{
  "activation": "swiglu",
  "init": "uniform",
  "train_tokens": 186100000,
  "steps": 5680
}
Each number is 500 + 25 x the weight over its row's rms, rounded and kept within 0 to 999. Layers, rows and columns count from 0. Numbers have three digits each. The size before them is the row's rms in percent of the matrix's.

# layer 2 MLP gate, 704x256, rms 0.0639, rows 494-685, columns 192-223
094:513518484506491482485510483416446557459489541573512506501491464480536528532519510464452548479497
096:501514531493493514499467508512479460504519464494498532489530500426502496497496476487461479494505
098:518552487503521487553491537486521505513507504498510499485485529515467517455494552458527470538506
103:486509509477479533468518490527516506497513516442535523513500472510504533495482513489551523528474
094:460513473483527512525559461546490526511519514513481483526505492485507472451458493490506553451508
104:499550495477511493521479442514468534452516482536501507505449497490482520475531466494559545503490
106:505477515456518487506527527509566553482506456541487495496502488495501480531506523504464488518491
100:551495488471482485491473498507460513504484510433467500485491461510490514484499553554483488495496
096:490534494519471576491520482477509472481515445503498475501508470515485526506466516501510490527525
098:506461478420527508524454557534470489511492492527495489475497494484488484498499483466503499491493
099:523571458474486542479504506492498484520515454463518480485478482542505542484486523490504500526465
100:493530468494482473470506483438439490529521530576487485499500475510511503479464530552482487486500
106:509524471432480462479501509511520492529476491471486522455530501576487454513490483523562493476521
097:489435461490464463493504550485484517521522497488497516462500511591508460492519510448443515532498
098:542471526476523506484476528466492475498467506480472497510492537480494504482488510518489510518484
101:500505478569466477524491512517489490496514519538496512467504527436551521512472491494480537503534
101:530506497480492505527467538474490518493525485527488508510485510557497567486522463478487471482467
090:570503530514489505505430460500513503523505546469544489512510487514509474469470491488456485523482
104:532531469504548477533526515506502477445454491482538464541531511560497530472470477497476517463502
099:500486463484500509498515492479450499522513501505499495468475515508473522533505534532462499548517
101:467501502462553505489508525515488530550520523474488478460517492542501488534459526507527433510527
096:506517464500476497520475490515488481455486514458498486491511478420483458493499518529543489510516
097:508491519535472479470535487485493540522478498489447529501491501492503522503488469473493495515497
089:545554513506506500488482506535532454488539514487518571555489464522530517543512520492456505480530
101:511511491502494457527542514489472467554510503506456541501480482530526512496519496519448531449497
093:508445495493496527504514496502492500542512485520525491477514486538495470509531464478499499501505
104:511510474515511504511473497494466498527465540499514545441468532518471485449512533524492531529510
098:490481551490521546513517470517540517490503523548513492504508510475515495504510481423488495513509
105:497509516538503506503502520476452473536537502486533453454486517501507494507488505494524526476494
098:513481529492474467504460498526499461507511493486499506519514429432488484517482500536460523552484
099:506491522498476468521510513497483457531527528465478497540499482519513500489491489512498481533454
099:452517514435436525477473520519481504444508527509474496517511478518510499514488473477537474496514
103:481505527489439507507487512474537516518516484517512508524483525550465532494509476501469452516495
099:498486527534491494514535470519517505517482486477498516532480455510497513503491522467514495520473
105:534525470530486522477511533513487491507478526549486517464451516474476467456488505470524472484495
094:547482490492465496512478495516555542491474496476493510483471517619515476514481526496557495506518
101:522465511474485507496478515511466471516529504467468520479494513513539525452520477535522527514484
094:544483518500513506501508452471516510528498523496498475525518539501478501517515479473527484498529
100:534498523536554488496503542472495560518470481499499495458490489545476465515508500464526458509545
099:590492500483484488496517512517484546539496527459491497501533489504508482516479494486506500529508
100:502511493516537511480556530439532474542534529560483541502474491529482473506521515506497559493498
094:504484491457469488525508491475504549475500453498490479496532521546502517512505445497516472504506
105:488494481514487474509487527494501502489522540484546547498511504506506530485514488497499483468527
110:493514494447463437499506499530498502545501532482484478521551500546485442497497481444514499524479
098:523547519494469547484497513465474483500493521496523498502538544512490501531515472503487486488514
098:522517504490521527507528540516535493509503473523527518514530480523452555510498492481469512497511
100:507543539501528502465510541494536484525500491501502507547527522503501458508481517536504535484516
112:506485509537516498516503505484442470466532506482501510491461484465506495479502522505482547505450
108:508483522520464506492510527503572541506493509472492436491508454500527512523482478496544516508483
093:473485509446466519529496522502486546503510489530517484540499519476526512483480479490551468479521
098:515523489472486533499503522480479523481473484492507532491478516513504559503516499521471516531482
105:485470510484489473471506508533496505523515508517519517511505493526511482496516492502524503494522
099:497574468531478512501511497480517482540504512507499463505498518509474526517474475484526508479527
098:529545510461467511473532485476552506465517529477504493486503477490520467492477537521528525480473
101:517494498548483484510505506495498431519487512486486508531483532460501516511549468498519509488457
100:522494524534532494484495494513486487493486503480480543518519504419452512501509462481491505480490
100:462486516528534456510473507497501482515513455483469521525471476446480535484477486499489536517489
101:459544432485496488460505558484510493483518492433521497468524481511520531513510482463517518500528
104:475503568516463502535567479512524501485487481509567490491490519443489477516473528464547477507509
098:500478528546504488527485478511519539509526520538515552499533480523526477529463476462482534537475
100:506515501478499526537518531497511506538469529493528504539538504530507542468526547477490475463527
093:496497464511508537477531487519470484510521471470525477533482481447532491501448541512508526497529
105:527474506533467491532538499517483492509507492477474507549499501533520479490476523513479496534491
098:504523472498504506467507497516494500509505486514491466521532486516495513463510468509546488470506
098:496511437473480477499499476502499478530482522526506515501482492470483519499476517487511493483498
105:522552504502511522496470482474522537514516487516493519479513495522507505491513508530524500494481
108:529468507503515469503482469490503555498487477503470502499492509469503524496526526550474507477482
102:484502459473474515536517493482478525511526500488487532501542505490489479476504495468497514508505
104:482571497533520522493472458509525462509484509521497469512484491438486585502525463539513496462478
103:526490508453501545503490464531497508492489488543510507536504501456502488553465476566514541513483
099:520475489491480511484501446521474529491488485466459519489546493505492514496457511527494521547485
097:467510567495483475484494506508522487506511508486485524470539466473509468471476503527484491517533
103:483470495476470507506470495487450488468494522492479484467483512531502496507506472501489457505487
100:556510485494443490495515464537484493496517479496484478469530538513493492500488457500489507506505
095:473493479498520538531550514482492478531528499520480496476490457506516445483495514470481468508481
098:482497525499469476491487488498476472478470483488502455467482506511528485496545471499534481500512
093:465496529516511558531538497522497517493473504478489507506495504546470530545467542472518484534521
097:518502488520508506494508461463547485512518468502463488467485496513539495548521488477489518513501
099:519544505503527540500483532504494500511505485473475521478506462487493479487493458459456542492493
087:471503497503489502474483492469486532525495503476538523450504551465585446517486483514496477490478
098:477482505542485537504534467513485468467577488477501535496493523499513465472503524482502497534480
107:514524506509487488501485478495443483475495511495490503471506467515510569503520512484455511493480
108:459439519525501467510503506518487506496539478492529480499469501520474513536502513494527488482496
098:518513485492544501488517493463519514473505514474500505508529517476492486471486455443531520474478
101:461448470480513497497552521517491504493460490549479494472443451496473456520541543476478508524495
098:511472500462511522475485489487506515517498494510504512514521524469526490480531520505458505540472
101:469472498505528521473521486450476460497530483501509489542532493559495507522494542530475481502479
094:548503476548478513510522509533529567495506483499506500512480473524504425495509498521443520501532
099:481538483479495489469493499517554457516493514486484522460472503494504499510486536507492530520521
100:505528490477503506467471474534485494480541503502488479549497484485520488499508539488518467492500
109:516511484432510509507477493526515552505479527513480469520501460496518479492465540465471523480508
107:513490507544523494502543474427463506477540491494511477503478522454487504533476486456483534492492
098:520486520502509488451466576512542499472509536507463485538522468501519500522443496493484498505512
102:497499501516500538532514491535473477527528507444519508505513529493518506523492537471514514483459
100:498522496386523516478503516488468501473486479530478518484456538462521500522498486488511521452465
098:495505505545505470528500500517554533514511486500489468522515518508494515509509484509533542568478
100:528558514485464486482472501475510564553550540490495489537510534526491474526515533536525530502489
096:447520483463490523495508516493522528496484466444478533527521488515539529500490461518496496528510
099:498517515492515480521543530475497484501518481493514502521526524528453458530481522453491497487525
101:523501474525455516521490546491511520462510518517479507502517514481512568533459451529477522494493
095:477507534474461524506501506517513450492504499469450529517485486519501469529488498466531515494508
102:499495502473477509481512499449538472478506492454458532494530506473530466486499556496465453517483
100:464532495470473509514521464514450479478498555516464489531499481495469551515467536486488506475473
099:469490437489496509486518502507492497527543489526530496501498483453536502515481500510470546486512
101:493458531507477507514490494536494514482492489416503531530507494506490553520470499522492523523443
096:456437489548488522505534518536496498521521525447508484484487494445492509502515487511487529479532
096:502514472482510507478523455494510505534485480514492501489498497564470504505517522511458481489490
100:484547525510456497499463555494501519519513497511519480488469542529463445517535474484498473510476
108:532532511506493495486505486459501484503496488496488526516519517457498489465468492519514531503483
099:480506468521502487520532514534490489468535529495479492540490508485500464507505487503535494510474
101:493481503510533510513495476481515497527505520498510480483500525478453489460517539492499479504492
102:521514525480524491470493529511547472515484514538509465509536476521526476504499518520497515534524
106:506518489515531490491495559502478486486493502520473481489462494479528480530499473527465516480518
100:531475476525438496472520514530524448514484535495500485473497496485519499461520503555484498512525
100:464489539480464489519462524478513477471500483490530499501497515489508525501482492493457520507500
103:502484526496528500512493493532497485486495494534533518506487475492498513505556491522471508495491
094:498521507475530472485512477447554487524502480536485528476459476507518492486481485497486531506527
102:484528453528470501487501451503486505455495536516487547511523499497484515494492455478492487502484
102:522519552512456458512515496541472505524482472554502498546500494486550474475485488488509490519532
105:515504509506516444483523451449486517481478521496507510460515516521465557514495510472534497506474
101:463498460482526474485505562484484461510545501483518511541524488455515497473498534513466508509523
098:486492453471437515520463501548566495487489502515493498528530455494476525495498495489509536483494
096:461508479496515519521479504514454530500526471517523513520511477551487490477494515475497492506512
102:501508503484504504468491494513520479476495501482510493514465552470552495499479461505514536481527
100:467493517541513461472501477491524549460478533488520520493496481470509484465474499462482517502505
103:505515522518523490483509556548516488482470508559487489475530520497527540465490468489515510473497
106:544511513531499485478495499518481486479516518558509486512499497502505501489505533551525491507513
104:514481491489518518502513519478518430493499481458509476513519527504476479482428501484534493523505
098:472444495525520494530486492449535511514509493477449513438481499511503501543508500513483487505456
103:500474499541481525521533525511483413533487516477515482505502494467477468482453490462483495525472
097:504499523474530484522492444494426532480483486479442517511507477492500502511518490526497476512463
099:499535489488481495511519513493520500499522526497450523499560505457481497503507519525521513472484
097:522464500423521529478546509496494520484490505538515452510538489450537533498478520489497523478446
105:478493448559504548504466501525520484516460497527453483486506466535494484550510523499498487566474
102:472482493495532498486498487513511507507545514494476508492542516510516474514468510517523549500490
104:476511541527491506525494536495513502494525491476497502488524534559496548534501462486533501487485
104:510514499497452524491514517486500573480494502504494501477486526493509481462464474454520517487500
103:535466489446494493491538515496447520516495531464505504495487553471524518483458511547516496504503
099:570542475489462509479507485526489517490516507477505492495487527476516483512470496522509460502492
106:538507496499527532558479542475522499526518521472478564531468484472505463481507517476522523482458
096:508510478510475525480507521489509513487538521462537512490521510519502506506506534490474479484487
107:480469481537475513519476532496533512541482489454520460557495509525499530498529509513485483512510
096:550504505478495562486513512498513505522493481487524502475472508527468484485528484492486535497510
097:530502514455469468469450457515490492472540511486503493492501486469502502536504471497465502494514
095:462504504467498462520508486527492513490481497524497485482487507487529527470472503458460488498529
096:465457525507513526536479439531494475501463508458477526458498499541524517516516470471479485500494
094:481482489475499505520466485515540524561523521491484485471534480430521529495485541531539511473511
103:484532468495466479482483538470503538470500482511469454516506490495518468513506467522431517470500
096:543527503506500497505530495481487499529485493500473487439507528521532517488492477471500453500511
102:538501491511529471499502498488520564499494467493496478448505496536459536466541511489497471496466
097:481504529562489526471497506545503520485470510487483507496523507483503500531497482522489533516443
098:521453496523529497520480489524517521533522518501487510539521478483536510477491510525513521528498
096:483496491483511513470515516493501575520534504521488465516498515446468573533478484482515521509466
097:447505492486513518520497467476486492553504491554508493506532534522526433536501522496533469504526
107:531495529484463492505488508526524440454503488508536485514488491457483533441480494504523524479530
097:534476516473462512537546501507506463491490456506512509483521496504512517482518493518456477484541
096:468505480509469492514496501444515497484496510536498476531494512579512479528482466482511481494504
105:514511501510498509526491527518493497525493529459491511564490483508516480488533457507474464508484
105:493456547540496466512532488480522510470495493482526507522534511524516494460522495520492510490493
096:492506462508536488477492504474501511511523521447498496470482486553537498525497471449544500488473
099:514443482506494519499512515511538529505476497481479500534501486514486529481519453504492506482470
107:575516490448520508529482538502490518468512488509526441537503515506484498465492544480498508524510
106:497510564489501486516449506506495477515484542484487480465522513485495480532477495466488483477552
104:496473530490462507506538525481525466514496548468487542509492489533517456536475518530493504466518
099:515476517487484506518457486492505519531479489512526507503485560503516479487476489512530507460495
099:484514466489501500534509434480502498461458526495495461492450465546510498522477457551516510531530
098:485481501482499486507537503545482520506507456486452504482485497494492488435449486436492520492458
098:494524459519512498466481486479517530483496472467482517535498550506473455471482486486495487487487
098:465508498525493549522472480537501483532512500517508479508495518530504551471458489481526517489479
101:505491499470463516472494540505562527523525492517486477520505512551484487485467490506483513518537
098:501538497462491490471466496473471505483451471514548480477513528494466500475490496498539451481504
102:528501512512498481499487530516470473454498486498518476482449507477469544473483520520556536479566
103:515520463482485469505490497479519483494505497486490506536525502452494475560491491536460481488533
104:504501510476560506503437539503522493498508486536521474489518502498535529495506487500491499482500
103:514439542520516491477515517509505438483468483507522506516498522509514546515458441503534488495507
098:487502464508565473481466483490458528470508481482534471478519485528495532469515490504482492528485
095:466467545514518533526484523511448479505507458489464437470482505420519509479493479478484501459518
100:518525506485507498500512470446486452544475462516512459493532555506497502528521523486450533462499
099:478500470447535478492491474489513508508474483512545493474504503533521499548522526498493523467480
096:483529473493465511496483504509493513472503480462472516522470478514524506485460510521471486494480
098:494545510501544473494506481464536462479499532528523510480511502421500507507463540501525490511480
097:510510500504542497513486472519489477538484519528535481516512509535509540504511510514525487461497
096:541504524501440502493496473444485495515471471501477531524542472529435451494501525469469476467492
098:537499517527526488504485484520513482505530471512454476506483526506523472491493513455531491504450
097:496524489479548511460442494461510491476510506496486491509501513541456546492500503475498474497471
100:474481499521511527512511516494527522503527468506495485518500503522502381493509535488546503504494
095:451459477518469509440525549520524530524472506516508514496492490454499515477481523497528491478498
101:516502532480492503526512448498463500539493483490514505498491499512511483485532469496521527534501
100:470498490503512527502489517491499517536525496499498467481534472494489543505518485493511488521460
102:488509525560509477508480523528512482494519451522456445505495513490500542510461502465476516533531
099:490536476511540487500486464496507468515517540520526446483528473486501466489481548582506501501478
097:504454478468552526472519516479491485525504472501487470508514480466487500468476482496509496530537